{"n_layer": 13, "d_model": 96, "n_head": 3, "n_kv_head": 3, "head_dim": 32, "d_mlp": 192, "vocab_size": 802, "activation": "swiglu", "norm": "rmsnorm", "norm_place": "out", "norm_eps": 1e-05, "positions": "rope", "rope_base": 1000000.0, "rope_fraction": 1.0, "qk_norm": true, "attn_scale": 0.177, "bias": "none", "tie_embeddings": false, "parallel_block": false, "init": "normal", "init_std_qkv": 0.0565, "init_std_o": 0.0702, "init_std_up": 0.0809, "init_std_down": 0.0809, "optimizer": "muon_hyperball", "lr": 0.00783, "beta1": 0.95, "weight_decay": 0.0, "lr_head": 0.0101, "grad_clip": 1.0, "warmup_steps": 43, "schedule": "wsd", "decay_fraction": 1.0, "decay_shape": "linear", "final_lr_fraction": 0.0, "batch_tokens": 8192, "seq_len": 1024, "doc_mask": false, "train_tokens": 109400000, "steps": 13355, "dataset": "wikipedia_en"}
Each number is 128 + 24 x the weight over its row's rms, rounded and kept within 0 to 255. Layers, rows and columns count from 0. The size above them is the row's rms in percent of the matrix's.

# layer 8 attention query, 96x96, rms 0.0565, rows 0-31, columns 0-95
size [ 87  82  87 101 101  88 101  99  91  88  75 107  96  94  84 104 104 111 104 104 105  99 115 100 112 101 108 108  94 104 113 111]
[[100 148 118 115 158 101 150 169 167 156 147 112 178 166 158 146 147 138 118 170  93 110 128 157 148 154 117 137 103 146 140 150 152 156 131 109 136 121 105 106 137  90 148 122 140 142 127 158 101 164 112 146 133 166 124 137 114 131 152 100 146 110 148 125 195 142 132 135 149 149 108 180 131 158 155 117 109 142 111 145 144 176  85 131 103 121  84 101 137 129 155 134 131 119 155 151]
 [170 152 161 139 111 149 120 145 109 136 122 131 132 143 142 120 107 183 100 186 116 133 139 117 138 124 145 150 143 126 163 134 110 117 129 117 133 144 105 131  89 122 141 121 168 113 127 153 120 165 155 165 140  74 170 139 106 159 157  96 117 160 172 140 130  85 155 128 185 139 118 151 130 118 106 145 159 159 101 146  90 168 104 144 123 151 133 105 157 124 148 101  96 139 122 115]
 [110 133 119 157 121 139 134 142 136 126  98 143 111 127 125 114 129 110 124  76 143 125 128 148 130  99  81  86 121 118 123 118 115 141 139 167 123 108 128 123 139 168 101 119 112 166 133 100 112 147 100 137 101  84  69 128 126  47  94 145 150 102 121 114 111 124 136 129  80 104 140 103 156  92 161 137 124 130 156 133 137  83 117 122 154 107 175 165 122 141 120 109 144 131 116 179]
 [ 68 124  79  99 139 123 154 144 152 120 122 124 141 127 152 124 150 113 112 107 157 119  74 151 142 136 118 138 142 125  93 136 151 126 166 145 112 126 123 118 168 111 101 128 107 140 169 114 125 176 122  95 132 138  99 113 132 106 114 134 166 113  96 150 187 150 150 100 120  68 138  97 160 159 131  99 115 127 115 129 175 100 140  82 116 126 136 127 152  97 122 144 161 124 145 139]
 [ 99 122 117 108 173 134 122 126 160 122 136 141 130 169 129 134 156 126 140 174 162 120  84 136 138 146 148 142 132 134  89 154 144 110 184 127 120 147 124 126 177  88 130 129 137 126 194 119 127 151 130  93 123 133 112  88 126 147 125 123 169 118 109 152 171 149 144 107 139  93 117 122 133 166 111 109 107 132  94 114 166 137 144 119  98 138 109  95 164  84 108 165 144 125 132  90]
 [174 126 137 116  89 106 131 107  95 108 150  98 123 127 109 134  92 127 146 167 105 123  93 114 118 119 167 147 145 133 141 110 103 101 109 139 119 130 110 160 109  88 153 145 155 126 104 149 145 101 120 130 122 165 173 149 118 158 127 129 104 126 157 145  97 168 140 125 199 113 117 132 111 152  59 127 157 113 103 113 103 151 147 159  92 102 103 156 115 147 146 148 105 127 149 125]
 [ 99 112 112 122 153 136 177  90 125 130 124 123 115 152 168 142 128 104 125  77 164 128 126 114 135 131 116 143 119 112 141 130  87 139 138 125 120 116 133  83 187 113 128  92 138 162 144 108 100 123 118 123  89 120  82 111 124 103 105 156 163 158 124 183 116 131 166  94 102 125 145 132 132 153 161 118 139 145  83 143 162  92 142  92 149 101 133 161 158 118  99 128 137 156 159 129]
 [115 122 101 100 127 112 136  85 126 128 140 119 114 149 128 137 151 140 127 121 137 116  89 106 148 126 161 146 132 130 109 131  74  77 128 124  76 134 113 133 139 115 133 155 153 161 158 117 138 158 137 144 108 174 119 101 123 111 103 131 158 110 108 175 112 182 175 105 151 132 140 128 122 175  68 100 128 110  64 141 136  97 146 105  98 119 131 168 144 100 118 147 130 139 130 128]
 [145 148 128  95 117 135 135 122 121 143 149 139 125 115 134 111 120 148 142 160 136 140  81  83 119  96 114 134 119 112 111 146 145 117 167 190 143 159 124 185 103 101 155 126 114 152 142 132 118 173  92 122 127 150 137 123 115  96 134 110 134  59 158 138 115 176 144 120 108 117  92 108 181 111  94 157 133 111 150 173 122  85 121 152 108 134 137 144 154  95 126 136 142 115 129 149]
 [190 114 121 118  96  86 117 112  94 137 137  96  98 113 121 109 130 115 165 113 107  98 129 123 125 133 149 133 116 130 111 131 112  91 138 144 168 148 148 131 144 106 147 134 130  98 117 139 153  96 121 124 169 162 166 113 114 181 158 155  75 121 177 149 144 164 109 100 186 111  96 146 113 184  74 125 130 116 118 122 111 142 150 128 116 134 125 104 121 105 131 143 124 130 127 129]
 [165 101 129 135 148  85 106 112 118 125 144 123 113 150 102  88 148  99 134 166 129 145 145  68 129  89 146 150  96 121 108 128 112  83 152 128 132 137  99 178 131 129 153 176 141 153 136 104 142 133 137  82 117 132 136 114 116 158 105 143 141  88 123 190 111 154 127 124 140  77 130 127 172 129  87 144 126 127 111 117 116 124 117 148 105 147 114 143 119  72 118 159 155 127 140 122]
 [164 116  89 135 103 113  83 126 146 134 112 106  94 102  85 114 124 145 124 124 117 111  95 206 140 116 127 129 143 139 108 149 104  91 155 132 146 145 125 142  88 162 133 126 121 133 131 156 182 160 114 118 138 157 136 156 106 123 147 112 126 152 151 125 111 126 129 106 164 137  99 103  95 117  89 140 113 105 102  96 114  96 116 175 121 123 101  89  93 142 134 178 134 145 119 111]
 [170 126 159 152 126 118 112 164 119 107 122 146 135 100 158 108 153 106 142 132 118 139 172 166 109 118 119 115  95 137 176 112 117 161 162 103  96 132 138 162 149 146 133 122 120 154 131 180 114 131 123 136 123 107 177 116 104 139 109 107 133 144 151 100 109 137 106 138  83 157  83 156 172 135 145 139 125 162 120 131 150 129 130 143 102 145 114 143 116 199 122 134 162 152  97  88]
 [148 166 132 158 137 133 132 137 118  94 119 145 108  80 157 123 134  92 101  90 105  92 112 136 131 147 136  91 136 151 155 113 130 129 101 103 122  97 123 123 120 180 158 128 126 164 115 127  82  94 138 162 143 123 116 114 127  97 109 125 111 166 161 101 104 106 158  77 158  96 129  82 114 138 120 114 129 142 167  93 121 147 135 130 161 130 110 108 113 152 151 119  81 103 110  88]
 [156  85 164 138  74 124 163 114  92 141  98 135 138 163 104 113  84 135 157 165 164 109 120  99  98 106 134 149 131 164 132 160 123 120 141 157 131 122 143 159 127  90 131 116 112 133 103 102  82 142 140 153 135  99  88 144 112 109 115  98 102  98 130  99 120 143 143 118 128 126 134 105 139  87 116 137 127 159 126 153 119 157 118 177 143 110 133 174 113  75 137 154 125 153 123 153]
 [186 127 127  97 103 135 123  95 102 127 164 153 120 148 115 106 119 142 155 138 129  97 131  51 133 121 140 154 127 131  98 164 128  89 140 156 120 147 116 172 120  97 153 108 154  91 132 104 156 149 118 168 149 170 149 126 137 121 155 144  99 125 142 155 107 182 149 125 138 143 150 126 118 122  92  71 121 131 122 140 129 137 156 143 104 112 119 122 119 119 148 170  91  96 131 126]
 [133 124 115  68 157  87  97 130 140 111 131 113 150 148 111 102 156 114 141 140 131  88 106 143 178 151 122 108 133 151  97 145 138 166 135 156 143 125 145 130 111 158  78 102 106 171 137 129 146 168 136 123 148 131 144 129 127 132 137 130 117 116 132 129 131 137 149 160  91 115 117 141 153  78 153 121  88 136 133 172 123 168 139 103  96 150  85  72 143  96  96 133 158 117 110 106]
 [141 111 101 129 116 129 186 163 104 104 145  64 112 143  95 129 120  94  70 163 124 136 131 124 163 126  95 161 134 131 152 151 104 111 121 145 178 136 124 137 101 133 112 138 104 134 116 154 141 104 126 123 158 149 161 114 101 121 115 147 132 126 128 138 102  87 109 134 127 110  99 137  87 165 124 105 101 125 170 135  93 110 193 133  73 101 130 126 116 110 130 123 139 118 127 118]
 [146  77  99 114 117 123 109 114 174 152 136 127 141 104 113 129 111 126 123  58 117 127 137 112 157 130 142  66 104 130 140 139 149 136 144  83 128 113 163 149 120 165  87 133 162 102 146 120 164 135 119 146 102 146 158 115 131 122 114 126 121 129 104 126 117 140 105 170 106 166 112 113 105 138 102 134 137 155 114  73 144 133 131  99 144 128 103 116 111 125 195 165 138  93 109 107]
 [113 123 127 109 157  92 160 158 122 100 130 163 115 112 129 142 104 128 129 111 106 116 122  92 126 126 134 124 126 143 122 108 134 123  83 136  71 140 117  93 155 150 132 122 158 148 111 128 149 149 123 123 125 100 144 104  86 148 136 152 146 114 137 130 117 118  90 131 179 138 107  93 134 116 139 124 118  97 181 141 131 167  84  80 133 112 148  87  91 126 169 151 167  71  91 147]
 [130  87 127 133 112 100  76 118 152 119 114 129 128  81 149 114 151 145 107 180 147 114  94 139 145 156 147 104 137  83 145 132 135 133  86 116 116  97 136 134  88 133 152 142 123 114 166 145 122  98 112 114 143  79 136 184 106 178 113 122 112  99 164 150 156  98 100 202 153 112 128 143  94 125 147 110 120 107 119 122 112 141 158 118 136 136 124 124 141 143 110 129 126 123 159 131]
 [159 144 126 140 134 137 149  63 112 125 123 147 109  91 144 135 153 136 121 137 138 166 139 144 115 142 154 181 133 124 155 151 134 115 145 121 112 169 149 130 146 145 169 143 141 179 163 109 131 115 108 151 142 154 123  94 104 178 103 151 136 184 136 180 137 124 146 108 124 136 100 112 129 101 123 112 108  88 101 134 113 113 124 148 129 137 134  90 151 141 110 130 155 112  64  94]
 [105 115 114 113 153 128 125 139 134 106 103 168 147 114 122 130 132 125 181 127 130 124 100 180 182 132 110 103 103 111 114 106 151  66 184 158  78 132 141 118 150 134 119 129 164  86 168 147 124 139 116 135 151 132 128  82 135  98  87 137 141 144 100  90 134 171 140 124 140 102 146 134 103  89 109 103 136 128 113 120 165 160 114 127 120 145 123 134 133 126 124 152 167 103 123 106]
 [143 103 184 129 133 130 114 114 131 147 126 165 116 127 118 112 144 137 132 133 168 112  84 122 132 143  95 125 152 123 124  97 124 148  92 134 127 125 131 186  77 120  87  95 131 149 129 148 136 180 138 137 182 112 113 139 117 157 116 111 134 103  97 167  83 124 119 142  83 169 175 134 103  88 136 131  91 134 110 137  90 112 112 123 101 106 129 168 143 150 142 121 113 106 121 142]
 [121 138 143  87  92 138 131  87 108 132 100 102 130 159 102 106 136 138 159 147 137 110 131  82 151 129 115 119 121 138 118 110 194  85 144 131 132  93  93 116  83 123 110 163 161 125 146 102 174 137 107  97  90 145  80 104 114 151 122 122  96 133 169  91 122 131 178 144  92 134 109 115 135  95 147 155 147 130  97 113 114 137 123 172 144 105 127 157 137 125 127 125 116 146 136 122]
 [ 93 131 152 119 127 124 136 109 122 164 109 133 149 135 110 123 133  84 102 135 149 118 117  59 112 149 156 137 104  80 116 132 152 162 155 136 144 110  80 105 125  99 108 111  87 142 161 148 113 174 124 133 124 115 141 128 164 143 110 110 128 134  99 100 160 104 103 163 113 146 138 120 111 100 107 123 166 159 133 149 170 157 131 134 122 130 145 152  67  92 120 101  85 134 114 144]
 [130 117 142 107 135 143 106  95 113 138 132 121 184 173  98 127 101 146 128 137  95 149 128 100  74 132  92 147 140 140 139 120 128 156 135 119 126 128 126  95 158  76 133 137 111 119 113 185 109 114 171  96 119 118 153 129 130 143 185  98 147 133 113 117 106 162 126 110  80 141 120 123  94 142  68 138 127 120 129  85 110 139  91 168 151 100  96 128 124 116 140 109 117 126 157 126]
 [108 134 121 109 128 195 190 129 141 180 131 107 101 148 141 115 115 139  96 132 104 125  97 113 128  94 151 127 138 126 178 121 131  72 109 120 101 135 138 126 135  97 140 136 129 151 189 114 117 118 156 115 104 129 127 145 168  84  73 131 150 107 106 125 113 115 141  81 188 137 110 110 134 140 101 111 115 146 114 126 141 133 136 100 130 138 144 118 117 100 143 133 137 132 174 118]
 [119 146  82  89 116 121 132 144 182 103 130 177 129 132 157 118 184 160 177 143 131 124 111 147 187 186 129 143 135 113 136 102 140 111 188 101  87 106 134  88 136 102 132 149 145 115 124 113 146 144 132 162 122 133 114 141 128 148 127 116 132 152 138 104 139 143 105 103 137  75 112 138 103 148 100 122 116 115  83 107 138 128 133 132 111  97 120 131 127 136 161 114 136 101 137 157]
 [109 148  99 114 165 119 140 115 127 116 120 159  94 111 165 142 171  74 144  99 114 100  99 120 121  93 140 111 151 165 115 143  97 120 119 119 127 145 131  99 182 123 103 106 122 121 116 145 132 112 127 125 111 126 107 142 135 135 117 137  80 152 156 177 140 144 125 112 148  99 119  64 111 162 128  68 153 141  98 119 135 120 138  67 134 124 136 144 122 103 127 157 137 175 149 132]
 [ 70 110 109 102 134 147 119 136 157 128  96 122  77 106 131 143 131 123 128 106 105 149 116 158 116 122 125 127  80 120 137 133 125  94 154 116 100  83 122 119 128 114 145 128 139 171 140 124 142 124 167 154 139 143 121  76 170  73 105 165 159 137 135 111 130 145 139 120  91 117 122 144  96 126 116  99 129 137 148 144  98 151  99 109 129 148 111 161  80 127  99 103 109 120 101 192]
 [153 131 155 112 150 128 156 103 141 133 136 187 131  94 177 174  93 150 100  99 115 109 149 125 131 128 125 151 131 160  96 128 110 153 141 112  79 112 136 139 157 139 138 140 116 153 117 162  94 182 150 127 141 133 135 156 167 135  87 100 120 140 168 116 126 151 150 148 159 122  74 158 124 190 135 140 120 126 127 129 150 139 132 150 151 103 113 104 105 127 145 151 164 126 116 115]]
# layer 8 attention key, 96x96, rms 0.0565, rows 0-31, columns 0-95
size [ 74  89  81  84 123  70 101  86  96 106  98 110  87  83 118 114 114  93 101 109  94  96 105  91 106  91  92  94 102  91 117 115]
[[ 89 153 109 104 108 180 131 111  93  89 135 164 115 105 110 146  97 135 146 164 166 150 156 176 121  92 133 108  81 116 116 119  86 107 136 138 132  89 140 130  95 135 128 118 145 145 127 102 159 108  92 165 118  98 128 102 146 131  84 119 126 140 118 120 151 110 136 151 186 129 143 105 133 142 107 110 132 155 110 117 153 147 160 108 138 145 149 118 175 127 126 110 110 150 117  84]
 [104 127 128 147 159 163 137 113 152 112 101 145 146  77 121 165 166 168 143 148 157 153 126 158 125 134 142 108 106 142 121 100 147 139  97 145 176  75 130 112 126 110 133 109  71 147 163 121 135 133  75  73  99 142 127 126 101 163 159 129 122 123 128 136 157 130 119 149 128 152 147 119  66 113 120 120 104 155 137 133  96 121 128 148 137 149 142  76 134 128 106 149 116 130 143 104]
 [128 118 105 148 101 134 144 140 116 111 129 146 164 110 118  98 113 144 160 157 140 121 127 140 124 128 171 123  83 130 174 129  88 151 151 102 127 130 114 127 102  96 146 121 131 133  93 110 131 107 138  96 108  77 129 117 171 120  66  91 132 153 130 126 161 161  92 127 114 139 145 160 141 179 112 116 137 172 124 147 138 144 178  97 113 126 133 189 128 109 148 120 106 120  97 102]
 [ 69 154 114 164 109 128 129 109 156 112 118 146 132 133 128 143 114 110 134 106 127 163 138 192 152 142 155  57 134 117 118  80  70 150 142 117 140 142 147 127 117 141 120 114 158 154 127 137 173  96  73 164 108 126 121 130  93 140  92  93 127 136 128 116 130 123  86 131 158  97 141 129 143 138 151 113 136 130 150 125 144 114 152 142 151 128 122 152  88 168 128 144 117 156 105 132]
 [ 84 146 145 166 131 120 105 119 134 144  85 172 154 123 133 177 134 132  89  82 137  79 132 149 137 151 152 105 158 121 102 149 124 141 100 104 127 105 135 124 138 145 108 161 165  99 129 110 139 136 103 131 143 114  91 143 126 168 135 127 127 158  63 116 139 130 127 124 140 145 111 123 129  93 159 143 124  87 140 184 125 139 114 129 167 139 110  69 117 160 119 135  99 131 114 112]
 [176 124 174 105 134 125 110 107 105 146 152 119 128 162 144 122 142 134  98 116 112 125 157  74 100 136 106 153  95 133 137 167 161 114 102 119 137 134  89 121 153 114 133  93 133  93 160 126 102 147 174 111 164 127 126 130 111 150 200 168 116 122 109 139 142 114 130 111  95 148 113 121 118 122  79 111 127  95 103 105 101 156 108 129 118 143 113  76 140 102 145 135 102 133 156 128]
 [137 134  94 130 146 116 125 175 146 117 156 104  96 119 110 134 162 141 161 143 152 143 130 175 124 115 149 121 129 143 111 106 114 137 167 129 107 168 132 106 143 138 123  91 139 126 129 144 143 120 121 140 115 187 180 109 130 128 141 176 128 106 177 113  65 157 124 110 119 131 114 142 104 174 150 108 112 149 110  81 145 116 145 117 142 112  88 108 145 166 139 117 173  85 135 130]
 [122 117 134 116 125 147 102 117 102 120 139 115 147 126 108 147 137 133 108 178 109 144 134  80 111 136 147 122 146 119  96  81 142 106 130 160  99 134 118 139 140  85  98 114 165 110 130 131 130 120 144 116 169 152 128 159 156 176 178  96 100 109 116 139 137 136 109 126 128 147 120 159 109 172 160  99  96 121 121 160 122 130  68  99 126 160 116  54 147 132 135 139 116 106 155 156]
 [128 107 187 112 150 144 121  78 107 134 149 154 134 130 124 169 147 142 105 142 104 117 115  50 148 120 117 121 118 127 100 124 127  96  81 112 115 103 129 163  89 113 120 149 185  77 125 122 127 139 117 115 150 126 123 162 169 174 135 155 103 141 107 112 125 117 176  91 134 127 118 140 117 128 113 114 142 132 104 138 109 127 117 147 115 121 122  96 168 117 120 135  87 110 139 162]
 [105 131  87 120 168 139  97  98  94 113 156 108 112  97 156 149 173 166 139 146 117 118  83 120 112  97 153 114 120 132 110 141 114  73 118 110 149 110 130 188 120 127 149 153 163 115 147  65 179 137 135 127 129 139 150 152 150 169 126 126 129  99 101 124 145 168 111 115 134 119 135 124  83 152 137  97 128 154 139 149 111 127 106 136 120 141 122 105 147 115  88 147 117 114 161 123]
 [122 124 156 148 133  96 118  71 104 149 125 142 134 148 118 133 114 120 142 142  97 100 117  71 134 143 119 150 131 135 106 149 122 106 124 106 106 159 151 121 125 100 154 139 161 119 156 113 142 163 110 126 136 106 151 120 139 170 137 120  70 114  76 156 141 142 159 146 145 126 126 100  88 145 136  97  87 121 145 155 141 174  92 147 118 122 148  76 169  71 144 129 105 116 132 115]
 [172  88 155 137  97  87 111 146 143 112 124 110 144 134 133 111 141 108 174 122 147 115 164 165 141 147 136 106  81 106 173 114  99 134 143 168 114 133 105  98 136 174 127 109 152 135 132 153 115 115 158 131 105 131 141 131 108 116 143 158 179 130 151 120 102 125 105 173 102 146 101 143 110 102 126 154 160 112 115  74  95 135 117 138 118 136  97 125  96 188 121 116 121 114 115 111]
 [141 110 122 114 153 162 120 110 114 107 156 130 118 110 142 104  65 130 159  97 121 144 161 158  97 126 107 118 154 140 140 133  93 153 112 147 141 133 134 100 140 158 121 118 106 125 134  85 155 144 153 115 155  86 154  96  78 121  97 144 177 126 124 133 114 138  99  95 125 125 157 129 109  95 116 109 163 119  83 119  91 151 168 108 130 111 132 147  91 130 173 121 118  77 129 152]
 [148  86 147 103 112  65 127 149 134 147 162 138 100 111 129 123 127 129  69 102  98 109 153 119 113 135 126 149 107  98 122 104 104 124 133 182 172 147 159 141 151 178  87 121 141 121 157 133 134 146 121 119 118 155 118 120 169 111 100 158 134 117 113 155 116 131  91  96 143 109 137 119 146 139 128 100 166 142 109 109  90 115 130 130 122 124 174 156  84 100 153  99 111 102 127 109]
 [135 137 174  75 103 140 147  72  64 160 126 146 122 142  96 119 148 136 114 137 125 112  99  56 112 128 113 129 121 141 116 141 166 110 144 144  90  96 137 153 135  82 151 124 175  98 167 117 127 138 120 134 158 148 126 143 152 158 156 121 109 117 120 135 153 128 159 112 136 123 145 135 139 141 125 111 150 136 140 158 101 130  99 141 107 125 120 147 155  71 131 115 101 117 155 154]
 [132 140 117 175 125 113 103 190 143 133 118 112  99 126 120 156 128 106 125  57 112 164 147 177 118 137 146 144 112 161 155 148 123 119 166 107 119 123 170 126 109  99  85  98 110 145 144 151 133  84 112 132 116 116 161 108 109 153 118 100 117 151 142 123 179 109 115 143 154  90 143 153 152 109 137 119 157 146 177 106 147 105 131 112 139 114 126 116 104 143 137 101 135  91 112 147]
 [100  96 103 133 174 132 177 134 117 128 131 113 147 127 126  95 101 129 147 157 111 101 118  96  99  94 143 154 152 152 126  94  98 104 124 160 125 170 131 125 126 146 127 154 119 118 168 152 153 107 136 126 136 151 121 153 131 126 125 124 104 126 160 103 161  43 139 123 137  92 106 165 107 172  98 131 145 152 127 142 139 164 108 104 114 108 144 173 134  95 138 163 109 143 106 118]
 [156 118 130 141  95 121 145 151 115 119 147 122 115 136 141 157  87 112 159 125 151 107 122 135 159  90 136 146 117 102  88 160 132 106 143 150 100 132 145 163 110 180 127  93 128 141 152  96 143  96 107  90 149 137 139 137 120  75 190 187 161 120 145 132 140 139 113 126 100 104 157 146 135  98 127  97 108  98  78 147 119  95 115 139 110 147 151 126 166 146 106  96 131 122 135 118]
 [118 137 148 113 143 135 115 167 115 138 134 135  89 115  65 136 112 120 162 174 153 170 151 111 120 115 120 151 116 149  88  86 124 105 113 149 120 175 117  97 185 149 150 107 135 138  99 151 124  95 123 132 109 161 149 139 176 126 132 138 106 132 131 150 116 159 111  96 157  99 140 188  91 153 139 128 119 160 123 107 131  98  97 147 123  92 150 153 146 131 115 121 124 147 117 150]
 [163 155 104 146 124 141  99 145 137 187 127 109 161  80  94 112 118 132 147 125 153 133 137 168 131  95 172 105 106 123 106 125 110 100 167 122 132 113 156  99 143 126 129 136  98 124 108 117 153 171 132  91 131 152 188 144 117 101 169 105 131 131 157 119 131 139 104 130 142 138 115 139  97 149 121 128 158 153  61  98  93  85 137 119 128 113 132 162 147 144  98 115 116 140 140 124]
 [163 138 142 150 122 125 174 156 123 138 153 113 125 140 135 101 113  85 143  89 123 133 135 106 136 161 161  87 131 124 112  84 134 122 190 116 171 146 167 127 160 126 136 119 134 126 154 116 147 100 115 170  96 168 208 115 121 105 132 149 156 104 177 136 141 126 128  87 126 125 124 143 162 140 115 161 122 148 115 109 131 137 152 100 145 113 101 151 118 124 143 134 116 158 153 113]
 [ 86 112 144  89 143 125  99 124 117 115 129  90 112  86  88 131 157 127 168 123 109 119 132 109 150 210 112 101 122 150  86 100 142 150 155 128 139 113 142 159  90 134 133 155 130 129 174 156 145 146 115 123 129 132 123 122  97 180 126 124 127 102  82 118 103 119  79 140 100 123 139 132 136 113 109 138 106 146 136 138 143 117 103 120 149 134 137 175 127  92  87 127 131  92 100 138]
 [108 118 132 122 149 146 119 143  93 125 118 117 141 106 116 105 187 131 111 150 144  90 112 110  95 124 138 137  94 133 108 110  97 136  95 154 144 157 116 188 106 146 103 104  89 147 129 127 171 158 153  93 104 127  98 139 132 153 126 140 121 109 107  98 127 146 133 151 123 121 125 133 153 105 136 184 101 140 126 149  77 167  90 136 131 150 133  63 171 144 104 121 117 149 123 113]
 [ 99 160 113 116 119 113 140 118 113 110 126 129 161 135 176 161 144 176 144 125  98 123 148 101 110 158 138  95 122 138  99 116 160 107 172 148 130 131 145 128 116 126 117 145 161  96  97 115  86 152 102  54 147 146 130 127 121 146 129 141  90 131 101  82 159 171 164 121  81 112 131 154 162 142 132 149 130 126 117 124 118 101 121 122 135 104 192 133 136 125 100 132 148 116 157 128]
 [117 163 118 117 208 146 117 100 121 140 114 152 169 142 141 150 132 139 124 110 121 138 107 115 123 147 130 120 131 125 141 151 157 136  67 133 136 123 148 116 143 118  96 164 105 147 113 116 131 160 125 127  99  87 119 154  95 173 162 159 141 151 118 159 169 115 122 131 177 152 155  96 118 151 125 126 107 118 135 176 142 131 163  81 129 110 116 123 154 117 137 123  72 142 163 136]
 [108 108 157 172 144 104 124 101 116 115 123 160 150 135 160 140 119 167 118 120 126 113 110 116 147 131 134 114 113 177 166 139 160 131 136  83 121  92 138 118 156 174 163 111 129 101 118 125 121 153 133 127 123 120  64 119 131 166 126  94  99 128 124 104 168 125 124 161 177  83 113  97 148 124  96  96  85 163 147 110 118 143 118 114 138 147 115  91 123 110 107  91 125 106 128  94]
 [123  98 107 101  84 119 119 117 134 173 174 145 122 141 130 105 125 118 107 148 107 107 142 100 183 123  89 134 147 148 173 122 133 145 132 124 133 133 178 137 189 126 174 123 156 139 156 125 135 131 130 136 137 139 107 175 122 134 124 108 131 119 117  82 139  54  93 126 165 157 141 139 169 162  97 140 138 126 164 125 130 130 116 115  93 111 152 117  88 132 131 117 131 132 127 115]
 [103 184 103 158 142 127 122 167 141 140 139 163 152  95 129 124 139 160 156  88 114 162 132 174 131 145 150 130 133 131 117 143 109  73 138 148 110 112 100 167 111 107 159 114  92 118  83  90 139 147 116 140 169 136 143 115 150 114 151 147  96 120  96 149 163 144 172 145 121 144 101 121 109 158 108 130 139  83 118 123  94 146 127 101 146 147 123 144 149 107 109 134 137 108  97  86]
 [ 93 103 123 147 116 130 164 128  92 100  99  81 112 170 125 108  85 111 176 145 140 175 152 131  55  97  88 140 103 101 163 131 149 131  96 139 128 152 168 126 138 165 137 116 137 163 141 125 135 117 120  98 145 151 139  92 129  84 161 133 114 120  98 144 119 126  94 143 118 124 127 128 129 145 102 121 121 127 164 157 137  89 133 135 126 148 102 156 146 111 118 112 113 127  87 125]
 [135 122 116 106 137 108 110 118 132 134 193 121 180 163  85 131 107 129  65 126 129 106 123 116 140 130 126 100 118 111 113  94 113  77  85 116 111 129 152  97 116 126 126 125 137 110 154  92 163  90 134 163 135 118 142 116 113 178  51 120 154 174 111 130 125 119 137 158 155 126 121 132 143 144 104 143  91 125 103 153 142 131 164 141 104 131 144 143 126 132  97 136 124 122 110 105]
 [171 124 151 126 116 105  83 145 121 180 147 135 166 108 144 161 119 120 149 142 153 156 137 113  94 133 140 112 134 144 106 134 116 148 152 103  73 141 108 119 117 125  91 107 105 100 102 110 125  78  92 150 134 161 159 105 140 160  97 141 130 131 134 123 110 156  99 125 136 156 129 121  95 172  96 110 134 149  76 108 158 152 117 128 121  85 167 127 123 155 148 127 141  95  85 127]
 [ 95 164 120 159 154 113 144 128 116 166 178 118 112 147  71 136 141  95 143 134 158 122 142 156 105 168  91 103  56 132 136 110 118 153 149 128 143  94 124 106 105 137 128 106  83 141 135 113 132 150  97 170 119 118 158 145 144  97 143 144 136 148 147 128 135 141 138 136 145 158 142 166 137 117 101 101 130 162 128 154 128 145 143 134 121 122 154 167 193 145 128 118 110 149 133 158]]
# layer 8 attention value, 96x96, rms 0.0568, rows 0-3, columns 0-95
size [109  99 106  99]
[[ 80 141 111 163 139 137 123 158 125 144 138 168 147  66 127 133  99 151 111 145 127 123 134 171 134  93 142 138 152 144 114 110 100 110 125  79 106 137  99 171 104 127 160 158 117 141 137 111 127 152 142 157 162 133 169 177 146 128  88  81 120 105 118 132 134 110 116  82 151 106 159  81 140  79 126 103 104 114 133 148 114 123 120 129 151 116 141 131 132 126  93 144 141 151  98 135]
 [113 165 171 134 127 147 102 115 150 146 135 114  82 175 111 110 115 142  88 104  98 147 117 132 129 136  86 128 115 127 112 157  99 117 115 118 152 149 146 142 146 146 117 126 125 140 142 155 137  70 100 119 118 148 111  86 145 135 103 130 149  84 118 114 104 144 106  96 161 121 123 168 144 144 139  95 143 169 125 104 101 117  69 143 130  90 115 167 133 129 112  96 111 110 184 145]
 [124 108  76 157 127 148 110 130 117 126 158 131 159 195 104 120 102 133 118 103 123 130 135 104 124 126 128 145 108 129 159 136 111 102 170  98 117 121 115 149 163 146 144 118 118 103  95 136 128 131 133 167 126 119 103 129 126 109 196 143 163 147 129 109 125 119 188  78 151 135 127 143 174 122 109 139  78 154 104 140  81 146 119 110 153 112 115 106 133 107 117 165 162 149 152 122]
 [106 159  75 130 150 120 114 142 103 122 146 137 151 133 142 109  92 138 129 101 174 122 201 121 141 121 114 159  79 134 128 160 141 144  45 113 103 125 134 131 117 146 157 130 108 121  99  72 137 145 135 119 128 120  94 118 159  98 151 136 147 122 109 110 141 140 141 146 122 124 143 156 138 166 132 151  99 163 172 132 112 136 130 121 105 109 125 108 128 115  90 126  89 165 125 139]]
# layer 8 attention output (transposed), 96x96, rms 0.0708, rows 0-3, columns 0-95
size [113  99 103 109]
[[142  87 139 130 135 100 105 138 140 141 113 111 108 121 106 147 160 169 139 132  94 125 112 164 132 147 128 120 118 162 116 117 124 105 142 118 141 107 160 155  80 141  69 152 155 109 120 139 146 119 112 150 139 157 110 147  86 169  81 156 118 166 135  84 135 101 100  84 169  96  92 123 111 106 133 153 120  94 130  79 103 132 132 136  87 152  97 106 126 139 107 110 117 117 134 113]
 [ 85 120 111  92 128 122  99 134 158 122 125  93 100 144 139 108 159 108 149 161 134 125  82 149 143 126 165 140 147 150  94 104  81 145 112 132 104 144 146 104 113 136  91 129 136 158  95 127 168 143 115 111  68 107 124 110 150 117 122 140 124 147 139 188 148 121 126  99 126 103 166 146 140 154 176 124 112 114 112 154 144 107 112  91 128 119 167 151 120 117 117 161 114 171 105 158]
 [108 152 103 170 128 149 172 117 117  99 167 105 115 174 117 103 136 138 113 132 141 166 134 146 131 105 105 135 157 129 118  73 111 123 145 107 129 153 127 109 125 152  94 153 157 121 127 118 152 133 135 106 205 134  77 130 149 115 182 147 168 126 148 134 151 153 170  93 139 112 127 112 140 164 122 121 108 145 134 124 128 109  98 134 142 187 140 120 111 147  96 114 141 126 145 141]
 [153 130 140 148 151 125 100 105 119 131 176 146 160 141 157 146 121 154 110 164 120 138 140 151 144 113 152 111 102  90  95 143 106 159 116 164 140 114 105 147 102 126 118 162 151 132 106 104 121  91 122 100 160 134 153 139  86 114 193 106 161 104 135 171 139 110 110 145 148 129 160 163 122 137 129 174 101  89 156  90 136 142 145 152 102 150 157 116 146 145 124 154  94 111 155 141]]